From a checkpoint of a small transformer trained on Wikipedia: 5 heads of 64, RMSNorm before and after each block.
Each number is 500 + 25 x the weight over its row's rms, rounded and kept within 0 to 999. Layers, rows and columns count from 0. Numbers have three digits each. The size before them is the row's rms in percent of the matrix's.

# layer 6 MLP gate, 1280x640, rms 0.053, rows 424-596, columns 160-239
109:478499473506456506468473515448507469527508476544500467454485508481482525494495524535519527501540515489494504532522535522516500462511523478505473489497488507490486475502539540513539445458525511512480489520506468425515489498522483487503494519
077:501476525466515480493454535450518520455488502519481504528483526517498515481479471484450525480545472523485491544486477485485495490507465464502495471495519506471499449514525534497468530533491508481506540452499510490515508475455489522418506462
097:489463531484479532534508536495538521486451515492503469508480518470453493501510496518485477481506486477522489519485516544497506522493535512475496517452440463473509488540506496524501470534521492520484506476527483498530504507494523466503501479
103:489515444523501511506525488505480487499527466497536513482497534521465528455483516501498500484540520439475457524525505480498534507483509516476532498491526468513512534490508526512523469522521500486518483482521478508530486497529468526478512504
101:477464522511527471549525495499470476488506479505501524527451507539485507513513520521490513525469452503527515505514446482514462468511492470516523476472483498495443518502483510508571488569511494467462475495508490520506483490499466475497467520
104:444536473508520526478540484497496529416501532581515448523494510512508498474483509531512486529474547527519503493470515486460559491495531491467491505510521513481486494489495521505501502519490483504500527514520514513492471537506513519494536480
100:462497505527516486480499562503461533497493494503523528484515514506521494476473489461477515476501525531488493479496537548500499511511470467468482511515530483507455511466532484475465466514531494501461552451530472441542538480524464454468493550
108:460479536540454499476503528457475453511479501509452513506490489497487523477510512520448501485515513445479541461522519489491476535483513500501523515518467477464518470499497460489505470529457514530479495495495519446512519466539453517500564535
106:499450508512460503467493493511524459495466476547507469474509477492508509523547488569477521534497513481477524520487457515490514505536562498462505468476487494497490469487504513501462534503515471474487454494529488551473514541474514476479516525
092:466510535514531494469491501511464558493526542510493497492481535502450511487544547474501495493495530495510471487496470511512535490513483488479501503507470496512492472484507477475555516456507495515474486520490537490487495517486511560488533527
098:485502510501460501472543469477486526493498442507504488512552528534500485500512531480544544534485529494509533530484499503490502500473526451533498445511516493522494520518518538497497520514504517483520546516519504536524495511529497463550480537
100:497463504501491517510460510528442509500487551475439485496532487531516550522514470502474485483482489473514495556544484519518506454500524522533480543528475492459463516485499533522520462493496570491535467440519490463476500494521461490532498471
096:437504560496445527517552505557500488503531478488513479491511502505490525530509493519533489477472472502488481503488506479534502507464508504507519524519482461475493480548496492478509511493488487495498482491547462463498514459500500522546524486
108:486509533498519511470486453530467518564459475515521510471490482502480498499516508493464511491490492525496497515518536567495483484517513505492479455482497473516506514551498465505485476512537493544495480491533384495462548491493480540494476566
107:501484499487454512484525500478487490537473458500490453504485535478483494453481505462527494499523526468499505470472465523486513532597483524508478482493502441494483531460485483504550523493480514485457495522504503531491521535502485468491488515
096:535571508513486508526530488502521496540515481569529489492501530516497491510505480510468449470537490498490490468517480479534444509462530483506567480472506508498501464503538545497459472531487513492503512534508503518512500467515503485522481499
106:541502533506502512463495539497498499497532505502493489527464471467473537453522489492496489515469527535516504464484510515499509501470507487521516500480503488491456464485538537496501528468516493523509507527514440551500478464516511490475474522
099:566519533515492514481504498494481486494516487518495486460471473445501524492516501476497514488498495473554483552495517497482492524513480452475510516491509453514544504468527500488512464484531506506471471511491461598514507531494498508495477490
099:507475521502471512511486525518486485524486514470463447502514525546489492496549470508508534486511498526482522511449513456509466527461486506538506480473492487464532487505504463460510512527507532517497514509462491564499503503467516452458490524
108:519488475521463511492501521545522482490512495481534500516497489514519559526514556539488550502472526484492530489504488503508504523480488504475509500487448494519515503484494456531503503465501496479516464477523501507472471465454475492504529470
090:486506527444504482484505526555490488508527492500488494458476492416554535491473523478490481514478521492488507564504521522488545521428536498445486540526503487496488477538490500474518513485517495512425465479527497475492499504506453541528513483
086:543525447538485490520468534458462505544484519501535478460523469527514500519496465501517522556511482496528471534502479450482511502527517485506482521465505467500516472515498571508500521480442484495484513436534445551492476522541499511526537480
103:468533440459478513499521482497519464537475486492521473498490491506502497504477514482470535498550542494482517495471470502484481500543509507474536515516531488505477455498518472527458499466473495496508492527548524541495474492504490506521490509
085:517480523466538475521470516468506547513497475503537499506495473539485515475489494496496516496560495498480492508493514498476493553489500470449530513469455460458483475560518477480510532522492517514554451481483498497502552503523474544494515439
095:478557506474509521498518519528535470516528467483507506484459501510520510522557513496475514461526480499462499434522508470494524531510499484533508514475442456472451483505507468542476517524486525547473478485472496525476486515500501492496476507
106:509479469509505486490490491530431476529504416507539524482468537478506499512543494533518497469471503493493512505504515481490548512532507499512529512494504508494517508501515487518467539503454511503514476515524519503514466495492537479484537498
105:552501479449519505472544506505516450484474485474512453494483489491490527497525483468506439471489514498486482523444543503431480490515529478479473505518477471467532501500540532497497522503466505478484498465487496513519500490485494472515497568
100:495532520487494483473439497477498475485496469523521486492553535518511487514471513516459488455535521468517499459530474513527481456503518498452518547504499498480534523493494494471483487502516499515551509511536498471524468511516512515521445531
094:546548472503486491495516469465528470489495474462491511443490470469453492502503485461495543537510450474460484497541520485513532517505450507488501495516475528507467440468529438532479521519530482469471556519500500494512466505481490491452510443
088:476510519463479498495477534480490514504517485540518485469468496525549470502503522471499523537481550462489498472493512486496518513500494503495491446483557484492476499507522473483486461518501495479495514487502485488475495464509491489507504512
102:543498491492493451504484428450506491487453511525481521528483454492486507537459491527482532509486504520494471502516462505511546493483513516490517525480473480493528515543500489514510515483504541502493507488496552513449504482461470523524537512
099:486568523530513487493506525491513493515519518516542498486507533492515530565503525476543499506503429458484486496449520495530498484493520506574501462497520474520541499476527524535513507469453493526487482472553509501499409524545527493559559535
107:475504458506478523530472484516539536499497547500519512484495517519513494536520484543492483537539511502496488532468502445518469493500481477549493455534513459542495518494530524503438562552501540502504501489510540502512489494454502482514490484
100:468502485483499520520506471444499516501478512504500529496493473443476491460500495535522514493518482496505513472507505498493511474472488492497501487535555489526479490515540535537463523468482472507461504512503491493464476497492498522482502501
100:523528495480486483502504519473490488509495497448488525506536507513505470466517568459497520511526536537530511553516473541522499497538475487502501518482530485459524508513504506529485522483455472493525462501501450489481462506520476482538514543
102:540514532487473511550476504531488496519495486497518481522502510490508497530468503511472473532518484501497529504511480487453511476501510489561486521569502508498509500471511491505491494512516520464509500513545518490449486499505521551469507491
123:472510475510461522489517520537488489534501485520514523529459499519530496490517455461480503526492510504485498541501509523482505537517465493527479530478478504497500494506495487549500502556467515505522468472494504499500485487532496499491491536
115:502528508475499450509453540516469488481558517513506448486492516488458515488496522476503461524470510479510579463521533522474507520513545451494465453481474501499509504517523507476462550510511492512484494507492492487491496537528489503505507523
102:499521460487514529459499492494491538474501465449520525495502522491507494519488500527472485518494513493499523561484502448521498477564522488507479499515492456480474483458509444497471496481487517495513494506524521485493475492474488465476510484
102:498481512494528526526458485510483474503517517485452513478530499483534505499531517526532534460519516523494455525497483498520518490507463494509509516498459526535507490471511537451509503472491482482511471483504508480509492481519467458523484507
104:548475483512502502522506547478501506472494500503515485464514495480508502507565506519516514515482547487513499465519475483490476489491470470474501543450520479496485497504540527535525482517511484455493497576496516559508557487477502502508526509
104:494513478491514447495487507480458531484518535531516482501502553478561467462541486478496497499534451482528499502499469510500518479525500486492537513505485496516521526481499479463512485445519514446508516500495513487524483482464499523519534490
100:504474510475508538457499473465459493494476528500475503506522486503564502531505483460486464450506492532463479516473492542538494519529525433510485469461482452447531492480546500522461507525513523496513512503523478448495485516454457495518461538
103:506537489468539477519547509480499475490491498527479462463459486472481479479507491510545487531515500504516443530508520483514493537517518493483517517517516501467475503496504489487512490497499502475521515491511507529491529509486520479524517465
096:502508518491527515533485468455500484522508483526470531485470495470511497484488469488499518550532502521504508519505501527533467504478518493490478508471515494486565489513517538471528450495486507473454512552476512525496499531492442492538542474
098:504507495462467485494503549541471482478509481449512483487520496486515535528512521492524539484519497491507494550520514489507500504457496473522515482488514501497504526560533503484553442477535490504499476502518498532543488487517444473529511490
105:488477489522463563524507561486470521537456529493506479503487481523472491501469495525464525501492503471485500492444461515513560526522462497488508566495489497488488534469519537454488427474530507474555520508506482476547513538502530506480526491
104:504524507490460537511547516507495511526460561496495514542494488451494530508507496546476464507467530504480508424490505473506550489516511505477497521528505468509479494550485489492494502493524555500471482459528536494453469466508531548531549480
102:544488474503460500520488482515545491491484502544506519449471474470501488527482540488460505487549520498505473492462467526483489515501529491487526450480553482519494475494501481524494474507490497490497424501517497466469479493486509538512523484
109:462561472512506485465484442519462487525506538524496480473434491509485491479513552507482484512531521477500464513503513501525521492480481486490493519495523510524532483525489510502470523450548523548485506450535539500512455492502512481523469494
097:480518503500555448519523518547540537496484525486509473487470530486546542477495473493529469501493517505538473543494491528485494534514456469527522543546518471515478448508518489503520572512487506509490532490459551500517484504493510487489473479
096:493504461524445499453483538475497480466507494474479516491500495478474485532467478501482463489518491520486468494508505500536526464518525454536513527473459480505530495477518540471494517510455496481472520517548510515546521505526460516532547517
102:515478504530511488483505549515457466511475487560495515516531526550533461489527516497518463568481486495482496497484498492520508517534487489529498543502510498534511530513489459510550477512526530499492495508538504489420515515478503516492508539
102:486492482482529545482502500484527482506475492467429518469491524531506455486499525472505471491516495499466508478503505514456459525520490470500472497476508516518512491514506526472536528528502488505492482497515497487492487480465477495472535499
109:486496458511503504546492494505418475491491507488529528514458472502526503514522538541514508502486479552509488459504487498499449501474519449459518491482463485509523515458523470471497541496490499510510495492493527515467542527509461498475508461
082:495558512554480500488473507507492505507519465504506479503500494493526497459491480475509481503490483487455549427513510477522496508489509499533497501469530496505520530480533517474491520496531497513465488476501503505485469467526509485524509545
103:523470512471479498513454451501529484499515500501545478520453517495511476450525507498491525468504520499459496525520502445527512506536475497522510445497539509494486489466523539537547510500467486514545472489502518502470517518499482488476505515
105:495510478476501547453477543511484466530497492514487467486495520489516470453476504452518495521523478535513518524542460528530461541505521513530510508479503520485483462506493485495478528506512540479482504492488517508473460555514511556507507504
090:509505510538464501462512545465494530495459533479513509480467492451542501507499498490436467498498479468483501476464509474500542490533500493538498522470507488480531474474503510502492521522500516470516543528481482546535508517527474495473471486
097:477489536513470532502467501530487506513522503526527490477491485504506468496466530511517540481502522531485510494507496469485487476469500495480462501538490506498508522476511458520480512474477503485456449480527507501537507516521475500482480535
105:531489480478495493556499500504495542491500513498460485492449536483521460523501533539502519471474513481522509507538470492500500529519450507477511478519449491488503483517521464503488504551506507512549490524494456522514485493478510484495531486
102:492485490478491479443532475493490479510520463479511504514464491500517538503488508519470455478458482546516498536530468536474467527498520488477518518469561493475533550523509529534492501569501508503528524507478483542477536471511514502473525482
101:489495501471477528521538519484512437503504478462518523505493514497517544564537471487511524511484479525491499475507536508472462524465498450514504502524533529513496497530518496497502474533547502465502489490496468501505498471502475522492547483
102:501491524504503498541516478489457496511529518503500515512560528537486497520524449526500493475479495517472490509499549470492523441506519455499481484492476537456500480519513480511467536514500512500449498543486468536496448480477502542519497521
106:506479516483493518538465533566471492490507470504491478524527499495513511484491474466493502528516527545519527475536481473498489492475487514518526530482503510484511486506469537489504545517527521540493514470482549462507441519488553472494527485
104:523473506479529469502512484487514490471513482594482516551461522470481436501521539534555518489496542481514487529497465538493524553521510498533528449507547528533487532541496488537455489496483485480486487521481486496502513534524476510523489514
110:501528504530521512494526490475520496469483507495504493525496555491504435524501503500501529499545487459492475480471494503518462441519481506510480486492475487506478498467496513475492497500506539514493465493545489518518448478476536517494523500
096:510486476487493488485524501490519492503496545509479496476487520517518511473529489522515501509506500493471500458491510534489507486501485489514495512486434480491486521478506511523499534509466509484500474496529513511450471519528494504517477484
104:470503471523488499528528498533500473539508475526503454477500457519509516513500454494500472516555453500458486518494545477457521514493488499531474520515504496480494497501527480492478474500501457505514471481476524496497503480524480523504511531
091:529509453511491496517507521482490503541477478503531495470480480521495521503527506476490536515511485479549446472484437479492535470503493471507465469448539468522513479491490537487474463463475517515493477505509543553503522467498454499496517538
104:439537498556517512514491472513509487489483495534513514504522487498478565485520510499456509467504538511519524540503520491506499491535500487498507498494516480506520517519498502503517514521525497453469500483525500493494494518502512484507511527
086:496530514544495532457479516475523540540455464498527553512483498507477532502554505521521509499524465546515479516510506475485551505499493516541495492528489484558498540503477541488471520544503494491495484474484480533487464504473466456471503516
102:463479522500515500509492462488483516513468485532477501496468509518528549552504520498572484489526499510444512489482485462468543486505516475535490455534478496466474537525487482512506487539502510458505489496513506473544453468490487472500483500
116:474486466500481496508514532518486456491501504516507475476440476488479483500536532493476513474467548563521511503533480497508520523452541500529531500513487490514477506477522512520493465471518510512500520543469478517497531456492466512489516468
086:479478525472506525512496518499456483533500474478455502446455489513520531497477480485473447490538515533485426478514451476509538508548495468525506486479472482478496501548536476491526453499504496540553490465489494533533520505494572529536500548
104:488513492456470559528486491488485540513525519495532464508534498452513474515534445502481447467479516523534486509514503513453485468492481481509475508487550475521514494490527512527547489518489535524463497506504512494479480460487538503506506518
098:522514486442501489539533488503520498489502490486511454494523523474555562498488503536479506497462510539448517475518472455501491488498487493468535487513489476535493496521531469495453478483532478492496493541512514513503458537526475486530498493
111:533500522499500518547482473533474497543527508509501493495449536517487505512488500430530528556503532512524493514544497462461465494463475506486474537481498518515533492513505519522495485528483484486434457488484521521509489515537463472486452527
101:463468508485475507467500524478548501501520490534455507479500501475534519520506478465517503475488474474447515472491451433552549488474524483505508570503517452511483525469494536495496487487495525511524524438511520479489476510466501506521493482
088:533470527579507477472523483527529458497476490524442504512513523491468489513505481547500507513517489481497422473490457500499487516504477520502524496511511467488466515520476520541481465530456528514491472510526472501488508497538495525528505493
104:442536510544530526489510535505452500527508490557469499548515497517515508518517498479517499439491538529511546497508504467545525472450516483490488464508458515501559506537488541504538510496497545475503459476511459483500489511523490499525555517
098:447504521524493536485534491482519475503448502513436514460512510500489472500489516468468485497500496545471484524512459558511502519506487490514526491480485553484504513475482523532513499502480503525473485485565508523473476512460508489499466542
112:479510490551493475517474532504516445521505496501501514458525531503502511514543461507528436501517505501436549496529455496489492505518466485515503522518473483476519529475525539494484533504522500521520466520509481542533512457490497523473479532
100:491505512490489540499526481522486485540544499520518458498475476514510521477476506463511484486457535511476419542524436539469473470503472504531519526466562462504477496496531511523497473501498509519523517510535514537519463500515482473544484496
102:482480501496522511503492507484499487490521454453509464514499523476493471528515497551503468507481546515500459480486503489468492520477464506481528476495508486532461544486499530526451524513515507520502503522525507510530545491477497487544508472
104:485530513522506544476463468515467497500523458535526507469522496496480505502521520509500463504475506469462509529517471525488516519478501523472529512532485497518527509520503474542469487485506509518492461485477501500511469507521500493503543505
109:503482496504488488447513545481524519553515492492462516480494530471494498472515486479480530487551520500493498501545481504505514478521529515502489531492497505469496493535493512496507514484506500472545494471467424521557473501514458511526461485
090:492521464527516489483512477505500477485522491508520552461468459502519479481532515475457515454512449481516537456497495476463503469495548503449517479510531497467538513460498504489484518501510502461511421522507447511460511494522494529476460551
099:483467518535468519522512540466500509481475514497518533495478504464504521459507495501512529517485527479533503571523479528536503539507519494497498514487458495479540486496483486528530517510518503502490508495473499499466495476504507509489517491
099:456469475491495517494515501518489511437522564502478477485492497493521511520492495484466489515492480449488518451497519467522532552513580430484499526469474495500500475511507483529482531459500477542468502436507505494465515471489473471524465546
103:492498533521488500456516512503491531495496532534514448496475533473481522541572463507488471488519458489516534466525475529526521538523501477533495494493454513472498502501495537524484519500511526481512535468446517475495461480474541495533476528
106:508529479498517518484500506504509530504499522537487521526526489473479506488510513513492509511499499437530482496514451503510518506502497496526499515542522518510478525461482485491480504511499471480445505496541497534531538501485500516507499491
081:514454443497452514533504507517460467522492546482487479443492514475545488455500488536484513521515533477535409511520501469473491545538474509539457511479533482491499491521489517512509497516505495462485481464485474524498467531510535485501498494
111:487475506516536453438462483459523450517560479504497468499512461547530517496492471492491516466483497488467503522487505461528503491509505483504519489464478482520462512536551517489530501496492506548491481472490508509499526475490466475499538538
108:560509452491499518514482476543455513507504520501523489475493522498495515510524490490484473561479518471535508469480501502461517490488478491489510472449486510482513478518485527545457470537479545519511507482515452495474498554524512479521519513
104:524496494504487485493551512502475472491499518508503486513468469527516534516485543560472489494493520502525482503502532506529509506476534473498502509509464508513514482530473476523465526459479527466490445498475493525462522506521468534580485474
109:471509493508515470481512464521488494522463535435513491502456559485479505458512495513493460496513533531489490512523517499499489553537480481474474524547484490463475466537520479491495501488474552510479503510498508456496513489498484452458490496
110:491522463488445505476502506512518475479495471483511485515497508513472527471522542499547506480528459509472500500512501472488500505499509491503498489533496529522487534486549484507507442493521500476458505483486498492474489492490498528476497492
092:527447560532494528487469503468459510481511514496497493504462536447492496493490476542542496495494530466508499499480453485567544520511479545480518447508522460486483497497546517479541502505536481510445482487478495470506460501519490484526561501
082:468525517493504515512473521501502470516541518517508472467469496466513477536480491465497479522540493454548452512502461470514474533490469487497483466481494497486485501496509546483489497466498474502459496497484532508522481467521516530483494473
100:448475491525530489497540536503556462502503447510490493480502508479524436442517472475497488489508488505481501474482499537522487466481498484503571461452478465475498513508503533497512507516493482541533520480520510538499495481462499502492518513
108:477475508473530516472511502525451519493493525473510475491544515545520524494500489480462483553545468506521507555509561497457473510513517450510506488459436508480523520531510520505503529524507518487501501477479474484502465487516513486504476529
099:496483553500497525433464529475501491517511485505524517487476513513458489458506471521499510484466547526526462483513469518500514469507506558479466525491481453537483522525465496525543472487505517496475521485496497513498455539526524491571501456
103:494463477524488481486511466457455541527481499482480511526504466459498552526475479493504513470510495489504520503472526530468507504496537492518491478555530519481526498507497538511533492566479517517501456504527503474498534432505486521487495581
095:490475458514492530481511488476495506514484491489489509520481505497536539461519494525486533489518486484562473497492491488465492499488472501553459470510448508508511526469482516482503516475478483456474529443500512502500485549476501509504530551
106:468479513502473503486494545521495473525516480517517523453491541508523447481484518476480479545507473493466446529543464481554537468451489515501518554528519509529553443491514508486523478539472493502516466501520452414520463458522507501492555565
095:499473552474516544473512512539501504491506472530503496484517517531464495536505505495474488497485528483494512511459518523486509487467511513502516510527496489504517507524512466480531530507527486500511533496493472510522530464518517508512551524
105:533540508487474490521531488508505485550498467455505523494480473530529483461543503484520532470485511502477490533476447517482537499518506514520500483516499458485503485491499473523484489507492516502475485511507483493514533475485491473500539504
076:488515483481482510526488518489484500477547509475527461492520474507517544498523489506492433524517482500472471488471480516506488497508498461501453476490530505531462473504521513494488506497487508522512502528532495504483495479493492485490465528
098:509501508487512545498517471473521469536494523485516520475514502485543500487548487468531540496465502475487478458503508469481484544494480504507553514470501490520478493488542494512521480456451539497490518493510502484496519483511526456511521531
105:495504505493521518509529496474465512486482502534528477478475496528468451567533498493507480516476503530495497454517480484519459526489485502482497554497467489497515461532520483508496487503453557457434508512487432513524475484499524523511552467
092:501523513459469492482494494496488516513471490495475475552463533483510524535488488529512550430492508520518547543492457492492494507478520512523466540464469474493480489513502518490475515486477524497481462478527530508514507469470448470497546522
087:463485518526461505480508489470493535495526503479480507458498528493505489514511481517493477553556490538535477508510504492478547538484514473418487558486500463480506517516491482524483493537474503485495449524522461503509477520510496508512476490
114:485473506498506505483480491501476509513523516529481489479478479471507512527486538469471534524520515504529502492537475479466537517531498446473500522463434511489516504528513490520492537546470511541476459479474497537466506499531489489476450514
094:511509514507484498491455511453481492495462511500503546478503504478515528482514424539497518491494523516543524501492487514510498479506510512500498455458519509515513490493490537475486478511486525529543533503472475523531534471516517516511480490
098:476509498486478506498526512541462487508530514521472498510520483484489521452501522495500514488519520494454478525507476519487490511513464468512505492503504481429479496461485465534510494467519520506471473491483490496500511475491537477492500519
104:473490519511518515489512515488512465489483446528562526498518508500496478510491528526457527541478508479513510497546493527525557517498508486495504490507514473507491500518497530528500508503526511532487509517511470452451530478527504545523516492
102:520488526477507503509509521507500484513487490471522506511499478500547462506473518504492505492517488513516516499493490522489508458505474497505499521459522463510528486509534509523514461505544477535511512527551562484508490478496494515479479509
071:523488501505530509482492562451524484530519492503492496498490523501494514505503524491460490540523516486508501499485502527489486501509529494467486491468527507493496451566545524503541508504497496474542516500524460476472532470543504512526550511
107:444540457475478487522498489491486501505471535494514503477456542491518513541486490551525473490522495498487456514491511515522496520462530491493504446513475505520486523525527483476489463499476554497487462506543461493467499516497508505525532529
100:527498483476490532513484513481455509494484498508499476548516488485520489544486517478534533534455503503474505487529514509498573477488488476522514462491503487516529499514503476533517500469505507485515466484538468506500524481501550508492489511
140:519482486450529492516484502504498501490492519493527501463483501477492538509492471507503507496472530508472481497484489496484524520516489403526484488462534512517502471481574539479496511488476484499489535505464502493492458480507522479496508477
107:503507492473486512506504489511532510516517502509540503526466523468506465486499476483488511477497484484505531503522491483499503462528485503491514485499502519514499503470519483505497485478510559463471517505507514523524521458528504504486498483
094:514585501508483505494507503478479515517512501492481487514514485505492493505486544476552526536503509501499517505529532503556417512522490501508465565444507477500499531499454468517447495544487477508491491496514504533515517468534481467494473511
100:477485492471491529497509542513492480516498496512484494507457491508553529490473520459468507534509500505499512483481513508491523502509457504494520443533497493547496550486509501480482496475466513486522499502513528485501481481483531480524552509
098:502495514549490512530478460473493489489516520540511480532476537534517472521549514507529560523478553479523485477497476521496521497498522496491511521484530507511508513495514528550517499505457476489506469513452495444430540468507457471496495512
104:483480488467456502492472490468486482538507542471497520501484486498523498473511525519515510493529488486475456504515490479449480527474476495507480516474504510500527494506510481498508489485514513538467510475512529461514485487547480475507566506
095:478527504517457514413512519440508476481476506516526541509461459479447539540501501464545490525504517462498525522546520502489512510489535491536506457489531543554473495529516524511457530489501470531493506524485536489527487456510504503535489527
100:465501476485488563475463508540526492497481450504489505485511499517479489500520541534454513484516485499529462467508489500518497517488487493479486476493507497476481486519531517519498507538469536475465487519482503515505481497495475496534467496
098:477498473542461492513502518543452495506511517502531557492449519519517514478530491504486553507513479528492549508505442522487515500516476518527494524493497426492496448510500470523509505478533558487546482531498501500491486505504499492515485492
112:482525493496518459462549488491465470502492470499473490511478494531514498541452470517486493515562501498496453464506457524510574484437521491516451542473467510437448498526506479505484481531491485500526493517514484484469484465504492497485487516
101:447507485473511475526512536503503475521497492518451513504509488533471535507519466508484517517492459511555461521539456549545471461506539509503499517512506498464561516533498509525521485510530516516520541519505549533524444481487554498519509557
108:446505489496490515452456493513524447501510489477541507537488540521495499518499505480509505515558481508486537474500516539548472537544480484510500485459516493454503507489502515484495478509481522490532479490493460529492520506490486520497462554
113:482465522510499490470524534522460442517491543476481529517508484467462532522499479494498520525494488527470476489536462497512497467466511479505508531487500486472487465553525475483485516465459479513474503461510498482491481494457473494501545552
099:491475497499431487508480531495505451479511527532544485503511565469543479545519504536507530512504489460498508513511511497503447533453511516523483553504513474506491498484508526495461478489485497533540481494522455481509538511511513519498542498
092:518523530485485460497488453492560488498484568512521542451519489496514476498560506473498522490520529529524543491522498474475543529474504456475541457498498514480468518474500450553489460458489487490485533464484512455508480513472550499507489508
099:500512532496537436496486488490533459504482454509486510537530486515522516529457502441500506534527519499470525517519550503517478518497519465517506491490561497532550495485568510518487461518482489501536526495469488472494486529563472525461508500
101:548482533531490511455506520474502501439488473535507524479485490465502515486486492501491488531475452501506491489518502534503505510501478460506541506461514476493520496474503485502491500511505521513514525484444454522464503503471561514463486530
098:505461483478451502477483487449482500472477533461528468510497500473520489512476498514508525463509515494523462494491512494534489513468484444517520434506490464478506526504487506447512495476485497533490517533504479505502494512500480529497503507
114:499502486516510513508476513497502513490461512523475491481497505520522501516487505467501445552534451537481493494491493469479500511537528500498524527502471543524506544494506485496532499506506473489488472501519499503506525494438509504498549482
108:527488499472517518482535472516503521530454479514519484529497505494480518498476523498488475497471493502488500509481507489485504549521552441538499497519501516497503499511527498506498464485484497487500501501475513508483469541542522497502499523
100:510522493490483496479498488537479481486472466467547501473488529520466507550577484474514532536503544485497476499463508512500483485523580490509443464488499532508494499489552508534503517510503518499480499539489517487501524461486495501506479489
084:534517505524468501519524518484464484505509547499478496522497504489463472513522449492493500518514487485526525494495480509492480513493493513530526500498499491517512491507461544479478512490505489507480521429468492506516504480509524506511492493
102:505492482518452465495519543478499463495489542503523514529501517479499478487504533478558505452476549496484513495512496508506528551495498502478483479481510472515473515464478526489538495466481531497478437502503509483507521464520541466509485482
105:510477493463501473547479467520506503527500498519515475494488560525511521469504503456499512494508528482438531514514498538501485505508501479546511533478551450503493533484555530507477509547504537539562494469499495538511496520482478460487490475
089:563462503486470512506492517498549512483489535524499509477490493509496487482528477517500470462520485469485488532457493486437507539527501472546442511466493490496500506502523511459507537520494480487502508499529495527531500485501499476489508468
105:496509534554457482477482507460520495493504482521481523482532520467541472476506523519470517478466503503449541480467484470525549505520484485487567494504499490514476448543541500477504538511455527496501466482514476502524452451520506515481484523
104:489474488525478501527472518517466478495513440526516511497531509524543526503474502498503483437545487470478520448510477510459501507563531479521483521519520519514533524480531497502507447499484498510490515487554483490526548464498513466524528492
099:502507475527460506491524503517506469546499482506481497470532545477474455480543510578495480506482500474482527509507530529535502482543507501460482507533494480539486491520504501515499504526491502483534452501509461505490495482540532485495497547
100:510467493505504529486517504527510509522528497504533444502504499512503514485535533525504506471534543528487536493482456507503474503481506470503475564457493499538509460489521494465549466521487514497512500513591516554521444499528469522508486521
106:480496464514499473514530510501474510502480524504480458505476468534464479508540503490504484451528547518501462504527521544478509486475489497499550495530514513512491449523514480501502505520480491525501446499533501487515515524489504573560529495
100:540498401505511479493460505468479499530494530504498487500438479484528491524508499479466499491497543525514491516475461484524531500492543487504486457479452501507501502446475434552529496455456500495490508468513474511545482503500471499529504467
082:515505502501491523523531510490524514496520441472502494509438479433452502470465512478459535527477485506474475460503476510509518540540512507551505479501521487487457535506510538541499528535541487513496496471483529494501492480528487528481545477
103:531484449469527493531521466502492499518492525513520520504512487494507524515465492516520500484471514556502492480496480504520520557479504472491495462479483490489541485506494522469530496465437532541526508494503531490497518532530524532550523481
099:499536486527504447500494495503508471495509498534512462510485493494466493489508501461437490501499475501504506533481505511508499485546483500509467532542481511521511524481458504489522513471506465497543462526538505480493480524465532523542498498
101:483526501536473500485494504494474507544509551510500478513472475493498525505538525455500475547492545508526480531501487536497486496510459503471463535461477543501502511508531527458501485519518447509438454463509498470486492491546529519486464549
099:505519500535516462487486525527469458504490512521459484447513503524567474485522466537514522549467495472503524536494510497509469537512475514520524499428480526534500524549511494524506478482501507491489526491461543493533508525539514465508492479
106:531528500516474526522457533466520502527487532579477518489512506496512500505547511490503475490474512476546461471497518520508523498493535472538496489502508523519500524485509518512452541476508521503483509506524499491549533525502566482533511479
092:490522480472500507503473478533468513482485458491475521523472520497490475538502501498500499501498502497523506469521514520528531470499493491511506465493505472488461513525517494535462506490455531522515513498488499554465468514471517492493536494
125:505478524525493493487548520473452457480532457466509497517520478503493556511514441464502477511486531529491502470489482482495483481493516499514480515496512513489504479498520517496486487486512478481526503476473496517536561481511529493479515516
097:530477495492495516507491530525471493451514476478493513471494509494517502536485528444488496513462537532512532466503524429520536459537497500556488514457487510497522505458491509516548512500498545485501502524483481537488539516482503479459527464
108:467504529501513498471532533515420432523506480461490485548492502504530537492458508452505547493492506489515499485502468507500511448509462482496476534517475503488489495531512512543503480522479454508509513507453481524529527488529513500498480514
082:507469529478468506544500515513507513480514475487526532481502506536475500514515515508504520457461516500449513464465503462495454526517466483478522461530524517522494470536574500502484517482538479503492486510490496509503460498512506490469501496
095:490503496498494488475473513541474515503538488523487547513460507500513479513571515483493525509492500502518465462492510476479541509496492482543465496536525524506548501459516513504498476541540483515483512502454502488487491501530472475471511515
091:495526480487538461483510463482527475489536465463496509513523520471486509507486516480462497488474509500560482514523459567532505521500470480476517515484498448502520509525479510500485497479445496487517489507529512510531520469511486531530537496
108:479520500525468503491519529461514464533497505532482557503452503460477490483530522501521523466486496513475486503555490515505505478499523464512509511461517480493532525508513481480454511493505471489506487492499520497473516501483530471541546488
099:474484489524458516491497522522452490495552497495471507484533487523536495523470514476490473519510494501490502541510487484542474507506529494526518519470523452509521506510521469528497489501467480491511536465508490483542484457492479534512474503
104:473532444497470529504445480517524508523474452538496510471484513543482532516509513501456480505539490473530560465470453498515508505534516486477516496466481519510456496532500464524481503461492539517484524511522500526497452504474490504559474458
101:483469495539499441506495513485458517499517505472548486457508479509514484515510471487499550479525535488523475475466507526472509494560475518510456481560492479504517520462509536511560489477497476517507497511475504487505449505495519530504468497
108:476533511478487535492492492500475479538544521469554532477481515530503495478525534489512509540511530504483475490477462492492584498526488476457473529513491506475513490516515504512498510497505496522516507520518466467520507476467511472505416509
102:446471464503459532496489486501478512507466529544447463472487503511487535456475463474487511489537476454517503486498536485499496520527516506475458483490450484510484496508504458515474505542491492495544518471511517524509489497478548459502473474
101:463472514512517536493510499506490517503481441540513470466509516513475474520535524469488484544469486457507541490525513499488507495511523500508475499468530510537458521527537501501513475513480507466491470524527495474467532499548491520501458504
099:450518512486477518456489552542489482501530455476487479537498494506477491482477481496503460490506542503459488526525494505502474543475523506480506571500550499534512564480541503517464474492562476533523453530515506435514521505527526462543486490